Weights of a small GPT-style language model, trained from scratch on English Wikipedia.
Size: width 640, 10 heads of 64.
Architecture: RMSNorm before and after each block, rotary positions, untied embeddings, some layers without attention, shifted keys, LayerScale.
Training: a variant of Muon for these matrices, 798M tokens.
Each number is 500 + 25 x the weight over its row's rms, rounded and kept within 0 to 999. Layers, rows and columns count from 0. Numbers have three digits each. The size before them is the row's rms in percent of the matrix's.

# down: layer 4 MLP down (transposed), 2560x640, rms 0.0334, rows 229-328, columns 512-575
# up: layer 4 MLP up, 2560x640, rms 0.0685, rows 230-329, columns 512-575
down229 104:517505478465493518485512505489511483517503544477494479451539507475512492516466535490520507521503532483515513536473473534538508541478509476495514485483437468488507503467489503540472500506528485
up230 096:446509464533530490503505468481498536504501456477478501488520498473473510500504485486480511486532497515478470474473501475488505509490496506503477493501498493510522515498487533514500501504495483
down230 099:485490532569509528498477467524493508518519500496478564460472528537483487524505489455477510533478487518475478539531503472527484504491519531486457484540495470468461479510500494489485530508470532
up231 101:475445437487518484520516503490473529494513498504472519565540500479467480496520508471502538488497472497475508444514511512515514507484485494550500540492519498534510472518504459491497484461514455
down231 090:511488484496481474514500470522490496495515518454516491505506538502513539527476501508479488508474529531540533542482494497525486489481502543501475514492535487488515505548493471523476483511531471
up232 104:490460475486469509513498453482546489524518493512493521513487464508475518518471491535477513526518465517529520517532497506460460492518518472504491467486507510503490464501493469499475503501497516
down232 102:476494423501476436524484495468472483522496493459506465422488445531506518495487457516493495482489519519486502480538494526456472496516488482489528493505481539519522508557536492518469473492521528
up233 109:466508524524474484531540478533470502472527502498501538561510501484502519532471501504480509536560512477541491509496501436472498509505497488459525488493479503499478466514469538476460462479485474
down233 103:519475528528519525447524467501438545472515500486507472501506496490516524499497512426526513490506485506539521508515505446524513495483457488512509464483489510475541480519513459540487462505518495
up234 095:534514504482501490561476483493483467499513515505499504475518513513548457523476492476536549503517498477489537488468521497505520530503505488482532498488534495508482452490498520512504485501467558
down234 098:520496484518511502537526507530531485531550460484542523526520515550559452516498510525512506533469474511499457469491512460475559544494522492456541448525486542502529560498479506478541493580449477
up235 097:503492474493530515524484530448490511496504471479526484462430504523480480478485488524458520495493532504420518489517472468482544475534496517521458513472475475461529535529459480517504490495525501
down235 101:546488533493484503514494506454478519496478495483469481502525469481532495485478506531506487493523469481506476485455460502555520459473466460496511502520467499492545478499514496518516519485520489
up236 095:463473468480525524470525495468510515453495461510533499499534544484500514427480489526512491496475434498489461470505518498474533479511466533526522461478492535495451486454500483498524451502517492
down236 095:529476531488481477497499502475480467491524518504510516535486537465451505466500498521490502478489476478521479499541530555510564497483532516479521506495499530500531471492505486503522516492507499
up237 104:504488511531491451471541508484506545495457474505519492505543459471503483446525499487497491470480492517529532471475531516540481492490528482475521487488556514472528468486468510485516487524498500
down237 101:495502461509466509508447485490519513468513527529491495468487502493469439482521482541502487510578474463482510480518556502522488456474464529513496523483513519460518531506526519483554502497437531
up238 086:486502495484476510464484469491461521491500476511509543518527486491499496518499522490514508503499489537473478483492480513517473472513549512554511523489515493488497475478502456481515468524514485
down238 095:474520500467518496488486501466510428517518520506511454477480502550502463503543497509516532535474467524517536543495477537516473508512478493472475514532479508533530494486499520536484502515500502
up239 093:502519525460510486512468493529480511523491463498539480451497511498495526517473500540476495507519517493480497476532530528531488535530476495522529498555494534487472511487487501519489479500481534
down239 099:451515470522513485493490419521476510480528503536538518487520513494527543532512504526508485505501500475491508441518516436501484483556531440455518483533499501468488541520451522450467468503521544
up240 100:470512516547494480504466510519500532505520509519523521515480565489538474465494484511494465514484502523489503475477531497517477519491488497495524500495513489492487477503471507497499513483510536
down240 100:519500503512472472545469507469487511521510489459464488483486524524440473474507495515475514521509492514485509554463514493413509520482507519497517478481517531503495511512477461505549464542497510
up241 072:496512465483458479458515527515517457511465470495486508503501495467497485517524494503523492469542518498444454511509517487510504541476517538506484530536476468548486503470517485537512533482527494
down241 078:532494485508516480473526530492485494583507487532532496511498479478463461496510496491481464535510558490511446478474511476439476512523508485516541506495516460523528502529454519541492520485472495
up242 094:515489534468492513476531496487555549497506506502524485475499479498500448494521520492491519458522485497518526504490535502511509524486493513514528495491515551533473525463521494522538518480470492
down242 096:487533473521518488469484466517537510488519473479483518489537445479485502536518542472496515485492539492483500428512449558502489479492499518547492496500492493494452484464498484476496477498524490
up243 102:523503464497515531510497483515530523476508480452498449493540513467452496487486494503510481499491475475539490505487467514469496477471485497537517502506470468500513506495503520489496470447447526
down243 102:519487477471508474453537508508463535448511554444515510497517481503517494489545498499498514554511492524481468446507503507476514478548472506466520524500511507509478481509484519530472499515500453
up244 104:505517489468461517541497505526481492493483521525498543515474515486495510527487503511498460527492516543518512463536458526513504497463515517528516522482457517519549490471514518451547482471511445
down244 106:528513505505487470540535498523493501500466508475519519562474485534521545454455513501476508509515511495514499492498502482577480550467486528495532513495492528512495500526501493509494508483457476
up245 109:527526478491507491499490464496479497492480543509497499480494451539510487485535439475462531525500506475470512499466504471535494527529506519482492488494482462472510522453467480466518457526500528
down245 101:476524454493508457509491479512510480520520513501456491525487543502506508471495487503527522525523498479490502543538509441486527519490531525504508539523480547493473492541495531531509505504584497
up246 108:538513519539478483484487523492539502470469509465515504507528469513470550518519523502484480483474476504511467497495479496493534553468454531497469467510480451516456528484512503452461528508519493
down246 107:517494499489485508465493461522524507502480479462515545501510559492469494532511521526520501512492448466531529506475503437479513490525482512467490495477518546496508509465543502536484490476500512
up247 097:520478530479496449509463502527516513481485485500500493476504500506483485524500501475513512498500499533491523442524520511494470471532475446515511441500509511492505497494501485514542543476500486
down247 097:472491504472486497522449462529545543539505515447550491480520495467477510467537485466507499522523516508495489460515520506465531507508525522536530503542519494468482487484487511500465455470473515
up248 107:489460469494511481513489513512497522452456473510482521478544486477449502505543531489518507483457491521530500503495477495538502493475453539520521553523501483498483492476464500558547512472543475
down248 106:486523517482483534525515456491541526439511531479541479495449485516506528480543526490524525483519523494499452513491489490506528521463507487455521548484506505508537468503534519494504481525514550
up249 109:495488502490481474509511490462501533521469525489496523493476535522478480484473528453520459502484523544473513496516470481498521473513494452502481502481480506514507521507526514484492502525457482
down249 107:498519505475460441482462494474509488466442515485472501464482556527463499521474551513479473502516475493484476512461509496517481512509529522509500467503479499518476525501541513546514453519490481
up250 095:548501471510481451510483531508515507533556474494479459463501546511500497439508538497498520454544491492477456494541500482478506525499512531432484485461523522506528480466430571483544476512487525
down250 099:479536506518491493468486459488501485482499534538422511494525494534466451524502497497532478496475462472491489493540504494533478457479533511494500539535445557490504494508516494480472495508471473
up251 090:512479515482456502498511503464523497512527497500494485495525506508446480542509527488548502503474507516480511481506547505413513535530517484534503506461466502468483436515484505489517453507446517
down251 094:490477469502510533554486503487493491513525517464474484481486478498467528520516483508473497528503508484547527481500529495467461514510494471487484507540485528480471521490474498538509503500463465
up252 106:546479517515537516501530522500496494479525476509458508482499453495480467462491460534484496485485466521517489466478523505530477478495519503500480536474495509481487484453542502541477494536494527
down252 103:526455447440490514517506542500458523423445491496506530508507493445540480496487489462485504506508465544468491528467559517548493498519527482563513559505483457476500502509509495543481498462505470
up253 103:488470459510489476463513555490529506498504516471509517482486471497497511498479479529484530459493496534462506456526507497516530516483537514534508512497495481493514479510523488528524538509492466
down253 102:506497488532528479476492510493505510543557497466445471498521491478503504501461498517517488470458477515487516485515537455519486518511512506523503509519528478502503506504532438536480467563495519
up254 097:475490479520497485537465511560469453488497474485485508519485478499510535473482512550516491480509456523507527509491473521470520498496518521554496544494471504490539497524488476463473484472520501
down254 098:542479544531487516513521482509489499445508498521476490494476494479511534505455525513446461533499506513497506522478509498551526531514515486522514478474456530507513486553500495539500489535543510
up255 096:491516488506476503510499491456510474452534478489492522537492497469494469479478510521527504469469488492497487511521483500529498489495484518489501529482449503485450473490494500522528495496487492
down255 098:508485479480483540505498533494466541498488502483504532505504520519489487476535550505477536503490512527507493525489476504490480507492505494467492497501527542473499495550497504480473506504478472
up256 100:486448522501533428517512499481508507484481521481523504508493512496474472521479514500520488490471504486466493526472496510541531526524471492508513498531464465474491473501511481488544530490504481
down256 095:525508494448502510504466501492503488492490557498499514525488524497504493479475478563496478515518513503482540476531528530532507438479512551497494493478486498528469524557472522454467510526493531
up257 103:520502472466471481473483519506530516482506527499485499496514487496538493461502477469507520499526513496541514513516468536503525514493494492500509522497500484490436498484523499484535495489510500
down257 102:463468476517497543468541503507531515540454503504518482494503488530525526497526464500521507510480484512492502481505518493524467522494514444557515518531503535527468505450516486486488474456531499
up258 093:554473473477528493486505503509503498472553510531520552516511473476484476516492532510495476524534441497522504497519482504497481492488493542525512494474484496501494502517507461465487539490496503
down258 100:451453529512487486450467455468478587536486530493515519473506510518523486524478514527506524457526463503549519556497517472510540483530517469483545539544494482533519464481498513506506528517506519
up259 098:489492483505539496496540466522468504488547480513502524536505525528536505498477486472523518499521473524464494531470503477497453520508542476492475436456506496502507496504502488490473480536500483
down259 103:479471579452481516456513483460492452489517503502473518530490521530478492525537444476509469536508490524552483522505527489504494527574471483520493473485489520513493547543491549505464471491491488
up260 101:471529482490562482488544473502486464482507511510526463435470510496498535497430453473522533475519458433509528507514496508550532525491476514452498475521516519508498442489508488500567512540500486
down260 100:535457476542540472451549509528474501530518481478465532491495497541513490503544498502495517472467482486459471466505497463531489465517483503502525528493518499481512481462488503497505557509495494
up261 099:484477496506546512489504497506528489442525493505534513516549504482508473491522514476548474513517483493471459495520533495521472481495475472504521470511492514476522521498529491487493474517480471
down261 094:457492516533513504495516463497531520491452517515547467502496480508494479535526498462512534476472470507483504512486467522485496527497523471496545491505486475481500504513494475502509533499484535
up262 108:503526504504480505502514487555511513505482506518502486533451475499497492483506463534530470491432479534525483537527463484478499491522504532498495526508499524505530476520498551475498476497513517
down262 106:518545540510470464522487477535453503490432480512510484512477515445482513483528510496473479498468485513520485504510481493525539531485484467509529497550484497468532484487445517479498488488466538
up263 093:529495492504507564568528448481500527510525486499516521496508488471464510493474530501512504467574509514510495513545488508526479463510481484437543529481464513510544546474499542469510531512494492
down263 095:497520454461534480522511517506505487492468499473536456517508556516478500455490491508471508495464497483498465476520505487498544485483518526493465504474505520570458523459469520503475470497484527
up264 101:476496447479558511550487462503528507494541493493521490519532497462509544472454449526514465504478506442502499453501473511522503514496474514516508504480512469468510500554468463447473531449485476
down264 102:547511483487486535497521511510520493513474507557471461443498525532513515506509516536492520498487510532510488483491514471516527493507502518486523482499472498522480473516534530516485447527445526
up265 101:481494508523515497492491465484482525509507519479551462466494517516507534501452479503535483532489528512525514505465511520498497507476473443478517459520525464465505475517491510493535521536503532
down265 103:518525491483463479514498472492500547508476480520485488501476527526545509507494531502518507460460484550524483499503523515533502530448532482482487552504532499508513494490495501486527470462504495
up266 100:490535513511482487533524486503489513504485524527474510510479519482510480468463506512492474513520513507487429477502515505518533534534491497497480519494512489484480471515528495464540497525515474
down266 101:492484506532510510490543494482496510528519484503513523508546500493518455483536521575473525462436478550519504497525468476528472487519547526506582505488505453495530519528498466496492497517504541
up267 099:518497488453537526455507493506469500465494497530464542498459499506554509488497497467496506529529510518460512480460486493497506525497474477534542501459491511513457509501495496527503494498497481
down267 099:483536481487457526489472524528491437486529530495493486527489512496519515506507490529493465496489509493459490476526493506420488507504481536494479504474490477548508486475519506503481511516498507
up268 099:491474529503512464493487519458514445502524483505534473492457484527474512472531503503517492435481447502503502465493499518498487517520483478512504503526511460505492494499477501514496494495464471
down268 101:495496519511506470512502528470469460508541476492523532478493474514492494519487518503499500520464493515488465483484539491513511504498506509444532525484539438565498522483520504469517489514528492
up269 095:467470487513508477515461517467506483459530500528467486530488481487514525509456501499494498489474536484476502517480521521475494495444475512515512499493525529531469499494482428504534516501538463
down269 097:473522497543531477497512469501570505474480537461495516476559530464511510504504503468435504478467517494507495500518492558488498488488518541546447488508553481466524519507489508484479456517506548
up270 104:483517561526514517533453475539489511517499473494525495507490502511526485489488514519487498475513459497458436463512494550513490495481482465491491519491469510492525503500535476498506500499515518
down270 099:545517556536513456530489471490506442524507527531490512519495501489515549511463486515525470523456494529504485505517478534501510508513554497465523484477471472478512514506488472540533481475512514
up271 103:522504487468494522503486459469475506502476502513508493541438511503508485449504527494517482474497485483486448458538474479530531498448494487548521509483517489456515522532465509522511487466477503
down271 101:517513493521415492551492476498486526493477523530497501498554521507515544496457456501486490539530480538494480517513519498515489507527474548471514484460537511480506541518490448499520485472515471
up272 108:542492507485499450469485495509452464462534474555490514401516480457503520505530478495515497507505489534516467538505485447484522486458515465513466495478486523482523529468544477470489505474535498
down272 106:502495503411466508499503487507502424483495462488487511476502485517474512481526487484491464470489534540523510503481484492495507453505497469475474514466516516520533515485545521504503455538538516
up273 101:501517491501518536513500481499512485475494471527524510520456504516501477544531487525510497518459463533509497460466509546489518477498546504504493490509493518490489528499487468547508492520505478
down273 104:475542476493499509526560495500503537498465541434513513465481501511465469496533486486470497524496528481504528461519509523456526527486457498499505501515509544496497493505487490488487483508473523
up274 099:519481498506511490504503525485526535451458477480507470472532497512523495537515482491482489469516470492495487463500477485464478519492490482471523488519488489466501510466548503489465494482520448
down274 099:501464522467521480556504480495459486498476556497540466520437535497517506497475494515507524483509520490506509515495547499510482456474507512483518486428516468490477489495476559528534538508496521
up275 092:525527507489543532520504489521528503484515466479475492514475532509515524532510505530508497485523516516495527509483532518499437478505474518475465512498490553478490457494511506497500485483523554
down275 094:528528497501472463488484531469465500514473540509523537511505549459455478503498491477506496533520535515503453494468482522515500541514469511501561512503486484463499486506529537522513493565459485
up276 117:513494548487479483482488481471554488502506464482520527534501480477520444482459499485490529490509458482506507498480500501494512537498498518477538499468576498510524514510538501516497466474449516
down276 112:482519455471482509492477503526478476480529514503530510525517515482478525550520502484513503457504495512510489449502527483495487495510477508486513506502520490495513490449448516485504495513506479
up277 097:473477478513538469505519462513483445495538482437497496504499467520533497490486568508511471490572472531452505490518497510534497530562498504497554475520485527501473475485494480487498436468517510
down277 099:466541495502492484487546534478492502502555488459530422497520488517565464498504539508536476525525479486507538510506488482482464481533499507522555443486508518464487488458499473489502505494498520
up278 103:503537511470484511529534480483494495522541458484489550462509492532498530491523534474491507477510519514538471498507439549526444493486525501451516486522493479424515555495499490494527525494512504
down278 104:483528450513469488462509448500500515492495502502521488493489523488515521511487493458493496470478504519508444523484474505583504449527548487494488475489466477511509478525500513483477557472445508
up279 101:513516425514524501514498438527505474469502493499508490532501450522506491550562501464482532507500462544492465465534512526486511481472555508479553483499486468453524494492513504458494521460469493
down279 105:502508536576503486488464490499491471519546485544550486495516511480470490521463535499496503497509482482486515489530486516465526458549492528484451479517481493500476522506546447467446477495528509
up280 110:511468497493469446484455543510475495513505500479460498473485476521480496508511516492479500496503511488496516484460478506474489521541486447535496516566497503470478499477500518498463483488501492
down280 105:491497486496523486492491518447490488501462492515507518473476503523460479522546498510508472472473499503539491510505520573499554489477462507505507460475456508491436529500470557474476474481542510
up281 100:505506513511506524498497539486521503492537460497473488525527595483482473511478508490473460503511528490530536514530520468521474488523509511517512520436496519486523543464529482497489499525496522
down281 103:518475474459538487462501529482502501456469497522499513486501516546499521488501496510504569473496482486488509486468592448528472521471478467461484513540442499512508497523496522493558517526475495
up282 115:479481503479503533511495482535472498504501529474495514480487510498511503534532536484522519497493481513501456512509499508482523466538505482483476488509499536448530477520506472489511505450490505
down282 112:523499546531483528535495532495498514482512468453530486467472464479482498511554486523513492492490518501512501509494545507523489521500477533488513502490482492534481548481470515478496483466534485
up283 087:507502495531487527507439481505442482501493511520488477536502493451492503526540510514519515465487448460470495486544492473476512549477491494513502529533508499522503502478483507503537509488497503
down283 093:479458505494486501539544510480482535470513445464476496500529488521513514471510497491492448451528487513451520471451450528519466541518507506464481485495494503482509517512514530523527532525503539
up284 103:459511455499479492501528512489476499520527500485494601493478443518511511490483517537514479505515511472459475493470520470483513453479522475483472526506489506444506511520502525500507495547535486
down284 099:501511497471496485485481489524525516498505478534457540504491519509470508490483513514503510520471489465546530513478539494512512511495496493499493533487453521508520553525481495521503498566483529
up285 104:476453460490528453530515490475493524526432512474479496531506536480520497470510471529515466504502510460477489510532521527492515502508528471494523469471533491518490493507480456474573555503494473
down285 102:464477498543490540499510481508527491508513488504537525539505490506517498461481464531485522497451450554551550476469464526524522510566456532512465535457494486507491537491507448507548460497480518
up286 107:501473486463496475510504539453524495498461500532496489523502527529476467457472500483493563497478493463520495495544454522513484476495527490503465517495483508492451534505487449554495495514491475
down286 104:520488503534433519494537562483520475519493437493557530456497505488462416528500507516502484543525488527488500495473521473527487484519493523493492484519495492536514517513512506483512502545484488
up287 105:488450510535464508490522506506519488500527508505443516487498456531483516523480500488513555499511531494517496514491507474474509515440541513515471518491515455460463483524481499519541508473472470
down287 102:501513466513518483508496468464469560522500541499506488476486434508514508511498486458519497541483527482521490507469549497480545533471513476468539503473531514521492517494501539491460508489521482
up288 097:487529492520479515527561433487528537498535551508493531489474422531490503552503497491493542503515507474490545502504519518514522514501468489487488525565453480489504474473522494490464541547516516
down288 100:496454465486496492528534475530505555493507539519509538543453461542499546518492500490463500543480505495456539465487512517469507547529509530504512519489505498490503498486482515523469495501473528
up289 100:506529500474482495473514524534552471535560501487477474533491488481487523524538525486483488507497465453494547498509473498490506480499514491506451495494562500535486514516486500496480515476450495
down289 100:483518461514510481505528524499519522543518486523511487482511531530495526514492503459529468516473536515532494463529485484497498484516505474471543482464509513484497465496501517507500482504457495
up290 100:516456499506481480498469473483469502491475488521531500520462475493506519509484474536481514504471503513457476475472518511509496517480489533538479472495512489504503520478508551498491523494495508
down290 098:519517480552524496508485443499533527528513509482525526531476488481515505438473485442501495513516521545514491488532511522518511561515509497526495515489489477492507501548477510510525457537458458
up291 107:506548523537524509475521502486510522521517513499472454471538508480491481493535522508493515532484434531472491489528469505505497467464491506502507494494506514504526467494503464524495483505526497
down291 099:509485469454539506494484491517531518500479491509551487468489518512485492483443479534499484479496500490455476534528524507530471556494477493498526471484505486489506516512536488553497521479489499
up292 096:487486515504513469476511481503478450484506465504495452487467484506493524527517492489547493506476471545518500497510497446515481497538421508499511462491488505514478456499484461509479471498510507
down292 098:475512490466469484480529501450492543483514466542488546460517535510509510514482489515467492500529539490503479485488501505490527483500522510509509501503502529520488511504508501488534496543531497
up293 099:505478512528481461530564468526474549429516513517478513462502475489498505539474531526515516513462475521465481537534495515467494495507527496496492508444485501475471487495513471462491499512517487
down293 100:486500470520461491512496523505493525472521513511474468529522499500476490515510539519500486521491515482510515503525509466483454473529473506505527494520522520505508521498511473477535467551490486
up294 102:490480483520526545471497490498497515535488538440543499510537501525577579480507516502477469474496482524454466505506462465498514529477502488503504472526443491513493495485495510467456462525533548
down294 102:455480492523477519514512500530470516473529485478514504517515489482500525484460480527552494491560473512481502518477494522523524503467514530560527524467493477497471485440534490467485480512498533
up295 103:510489507490513478494526503527507488490526531500507496525487515465509488505527530501509479523530475515499488476442503490486477429498502555490531509461489497517522512543462501501502509487503463
down295 104:522479525496502482513526479482531455502515479504512488496469537492485517486487540497510504470475456541486534494499519498549519434477519518511444469511541513519495507544454496484518533504552494
up296 098:505496455499505452507465488499519464501478503488504531477500493498529522496478491520501548461483472447547534496544502524509487468440482505493437487487514513489480513481516460473559554565484476
down296 098:475532477497556538531499479501504477482547480519503486502500507513486584539487551509483483525489526487517499555481456513528518491531516462510439516528496474511485494512513534537482525450502471
up297 105:479428455540530512533511517508518487491505484504532539518516464498542515443517522471485408497480480539487508539507495481509536434460506494490515504484513466491502533482465471476533470442509545
down297 102:496521492476510483516482490540501512533496539550491516525440532510503531528473485498518513502485497495499488534516521499496498523464515454500509500511505485510451523480465489498486529502482517
up298 101:495478480480448495486483464519527467499479532505477512469489545495475519493485481478515503491496478497538491457483480536462483496480483513528503464542506501476499491508551545501484528496506461
down298 103:506496491502499499501524475485521540498476496514513468566501486543509509520490541514551526479532472493446501475484489529512459464501527477501440479504507550488512530488499483496514492465535516
up299 096:481498481516497532510467517522502536503513471486553500502500511463488493488480514469502471449519463500509516532529501480521476546481497469525512547524519478493505503498457502445525470478497476
down299 097:523517499463479503485519492507533458463500531499523523482475539514497511518509490528459548497555524513460516495480503457486481481440481522498486462489512471498529473499493538475507508451505512
up300 107:448472511506478460490504516522476521502536545485506488521548535480542537534494449576498519506510497496454530513467497514526470509510484501491473525510481497498517484499493494532488521503473517
down300 105:466481462467503459468484517452485451499511445442505493477514478504505499530527525471484544517516516508443491476497441478467512502451467501481546524476491462510466483492485495538501525485506522
up301 101:591526542503532503491483503485502525518455454489519463504487518521530505461542489488531479518495512543485513490514487474529449503498502545499443455500468532497538525479539518521530503506545512
down301 096:497485486491480511501461498464523542516542452476532487466483509495527507495455494479543520543538517482458500492500500480455481477519538534522510512531460500494519488474516474536491503518485451
up302 094:508528527524491508512500505481534455502560506466509511471505503511545473507528503520474496447522495534493521461489540483455501493488506484465502504492453495458495525485492498494531484516518478
down302 096:500534512481562506542478537503536526531473525476551521484495531515529530520505514481510498480488476492501482467499534518522473497499513561506526514488513465501522545492514509510495476509473525
up303 092:508497468487491493496494460479494479504500482504502564502487495491475496499488485513499530501521491435479508483485486497507438479534493522500488498491526489495487504493503527476504495496466523
down303 095:519500518476495498483518486500534461491533567512516497505493504500468486496494533488518488457506518526469491518458471482549442486492504505487488467547452494510460498540526462511493470531495513
up304 101:579506551552479506458487491520485494477522514502481497486519485493498504501535549518494498520502501479505494542548500514534505468489512513498518489527484478496489519508453478510515483494507515
down304 101:528475452511475511516482481493437502500500459496516520511501487492506508516548458478475463489527456509508527459493452507446536542511485528531508548489515491486519477500465497492519507506479484
up305 094:474489527497463498522506497512467519526527488497494494458488517496526470468507508525507488504467508520474501497478476476455475508549462496507512493502477499514539488522508472510508445489457529
down305 099:495557488525472518516507510515495533543499511472486446514459527553522459524471510474499514489541514506511507471492498465502488542496505512516507504497509486459475551476500512495502491519539454
up306 095:522485491511514444511511529494463501533489531460472521525464517501508483495503458478476521479452514461511493460516516506503506457451488488482526492489486514518494470547474510527473515510472507
down306 100:504470466534559537536534506515510443488499489468520472505504500503484483526509564488487525539523485492482459502489486510504517482521455489494509511490500473507459476529509481506508488483533524
up307 102:484514460502488486497503475475477494521490457491501522495488533487513483489453497533542507461516480493487472492475520480506528468550517488502504486530515503490496475499477464526498503480516485
down307 098:503487540528495460503474496530484486486487522539530556480555509512558475504531471542517494458436466525455474491519502526501474453536485489497476493512479504479504522437492514539506475510520508
up308 098:511511475512493490544501530492487514524493527460511491528490499474503461486523517452526516477503509452514520544482484499486507507489467506442514514498493514466556533495465505520518557502471531
down308 096:496467523448486524501502509535498499461521541510501468538530495528476505442509496485477491499458548521526492563513509447511544472475527475545547487467502493517508563489478495507473518519515496
up309 100:478490531511542531512555485540524514479471517493487494479463469500453469503504450504504521497537479479509491484500477499506523505519497479511493499468536533453502505478503449459494493524489498
down309 102:511520490498497482535498515492521493527501518483506496434444533504538485502479488528486540445492497520490537484482515553510463513524496478469558483511475468479449489474490530487516535470490511
up310 105:458512524525524461519459462528454506518470535481515489545453447495499530492498485508503514504522479504492493506509429488525487478490514477500483564464499516495495471498515481490515503512482530
down310 104:505504483514513463470517478511479521499516488494473440520517491524483487504507482508500488524490488522494499524473542498535465493491481470467471553484485482504515486466464516512471482550554464
up311 098:461486494465472504503442499507464530511528478488508500507479486486491502481475518495490485488529500507510498516504530501499509506498470510508544518509527455468523475490561493549470456490490506
down311 099:489506528531498455516472542506483559504457509528518501540534469546542523507523423495532462501488492495514509461466480505526478505507487506470495511533489497491483516500540487493510554493536498
up312 093:483509536480514451515521504501476524530459491496429528553485481506524526516515500479523481525489533523467504503531509503557533505523479485485509474527475507491500496496490518555506486483532505
down312 097:521512481524471541490518490485489497421531559539504528487562530486497503467465519493495515479513515502504500514514467521526460526515494494484525536484516517494511505487499483502513500489503537
up313 086:436511531498531520514476472520483536473494481539473496511467494485504476515501512515502451501453488536495486509560548500504477553475488532510515503472538541476509511499467481486526518454528547
down313 088:470525467480487460476484525508491488455496492507453503436520439520474496470492502525469510497480452533568516503531484501489481482500487516521482510497515546501496428547486522523534464498490508
up314 103:498506469515472470505454472536484465499544547537481525517522483500439456459453522507530463462526486514513474480519485476517528537474473502514511466476461452500473500518493477501521521495481524
down314 105:521530458524511493514496527472466470503505527464520543503526525504503447488468477512484486469459539515499477489487493502541520482487535501523518479489528529520495536491527545496530492474540503
up315 100:549509566540500544466502510509513514527492515545512510493487468503483447442521503465523516495501468507460555456508514522545497472496477504495472531487537523517501503515510516507522497496520492
down315 098:491507511499455493514499525485536482468509508519461494508451537517516457555524493504510526486533513511496522492545470504500536502490480507496450524484549507511481490504518500560512497506499491
up316 101:514504556482497489491475488475514532488507477500493486479464500509532501511509465504540543548525466542519505508471526530503477478481470452533471510553505544460478505494474500534492480481504475
down316 100:464524542516504500536544548481552496488524508516477530484454513541483479502498496493526521502485466457478492525529540536491467477518496543485524501503526493425500539461494451497531494489527507
up317 097:510502471482467531470468524497493516510528484519485536473534490518515484510506499472490503512459507544489502517461502517524460498527489520521563496512519480544496459535472501466527485476472458
down317 097:510495527542516449470583492501541489514492522531497494464478518502480479545490522559468505554498543555499489469508497504471578472494517502433475542500505489519458508477533548569502499500492495
up318 091:514499478451499472555508526510510538484478458492488507505516482501571495508493514535502496471471477509497479485472526490493492433493523555481507497515503443487499501525467477469531505467461530
down318 094:466483501483518487489518509497465514559519519469509493456535512493524514482463514508459471478539549518524514497483480518505500495480530528497476514485491475481490512522503497558461428458509538
up319 099:508505512500503525546484491485519510512488520541558525498498506500496459521511449464519536462520459533494528521521484482516486508554494502477491514504526476434514469481554554450484506495495525
down319 100:499515481486481536515505479512571536505466504516492540507477495510506477533498527485491500487515488488510455471478472494525485540467498487489463441510498471470491507505477488505540457491471516
up320 098:505511507544489533440468517448473424479455499499470463489477483494501476535481524473510511514496493461457462490457528525527459473505475533509503507493509476531508494585523512531500522476506504
down320 098:496479504467547536514559540530505510559511499519465508508505521488517501526471443461487450513518500481530511500495489507491503456487504574460521551493485488476519458487498474524472497480482520
up321 099:518459464483490506488481486490512468492520505495540508510524495461456457473530503500503449522492510548515486466511457509435505501499526528513500512495446512533543467504465515477463452496510498
down321 101:472502522459476522502489536509466518488514511497545459497491481493476491527508486540526549495502469507495472470520525520498537497464494479519468506515504488500480512482452503520469466501480504
up322 099:474484512482525562482481493499480516505536491464514529493496534489554489471515501474479534504512511537481496536507508481510527469528499515470515498497506515519548513478534493473489521560534473
down322 100:499475506509481498499547520529508517542495523543493500498475484499485537487503511515494500517468482534515492521480464466538482496486487483457475484480509494543501482537549498500512452521478508
up323 102:523488531503496504504516534481522510468532448518499472485524499494487510507479541501533514454500474498492477466504476464516516507487479505527514507546504486491482497490517474461471504464487449
down323 101:485463508466468512465547490495476507470466491475494493500446532478504487524439467484496502541485500485496454451524497473519492519540556489475472485496484513507434481479476495479522513501479515
up324 089:519526510507531552468488525501459515537449467450543486538568479536522477490519498526484521506493476518487449445498477482475532514492498520501495504489472512465486512495523489505541511488528501
down324 094:449492475495502472460497468491481522503535526490454468498484466510465506509512529519541464484537501493501490508474474515510517524552506502468523494506476491485504540471486517471523477488513491
up325 098:549491447508529525508503493476504524484497521492491494457481476477497478468545463510477514482473497461476535482531543506531490504483524482519470511472488499524479507474482478525499505510486486
down325 102:484512547510517528490504518482511476554491513516521436521541480510480468485512458521498511508508470496496481478547511528480534507544495514498541505521460512513490500503537473485454505521496530
up326 106:520480509502482494536502481519487505511523447469503492499482479491480519500504490477502556534479477509482505485487478516465513496525504503480464490507474504479497481548465485482470522481509515
down326 104:518485524470492491501505483504505551502470456463489495485521472499500520488515493475523501537473507479556552472440526487538487493520510508500487491476543473484457471502533531514506522497525451
up327 102:494550480525451475465500542450528532474488500541482523540466500499495504524470500523498483505471471497531517482518510551507517463506538473503529491495485508476492488468439493490465467465508529
down327 099:469474463497497472506458504542556488511480498503479545517521546494544480492493500484490545464479531496529509451547465537486476472475512509521503533504532483495504500462507522462508481495540479
up328 109:458491519477485477523498467482484497492502472484469547524504511500513460502501497476477504447502559481473500460525473504515516484520527517493502523468504520536489526493555467491499499517453501
down328 104:476455516469462467519486474524478487518510499504470475480437536493485521521504559466535507454552536495477510477524543504513449513520517491494497497494528518525488500516513486515508475494491508
up329 097:523480532506486460493512493528479498481485524492482489499485543514483480537453513500501537488524498462476493478524496509508501502476476497527481530510514452473525480469539519509497489507534533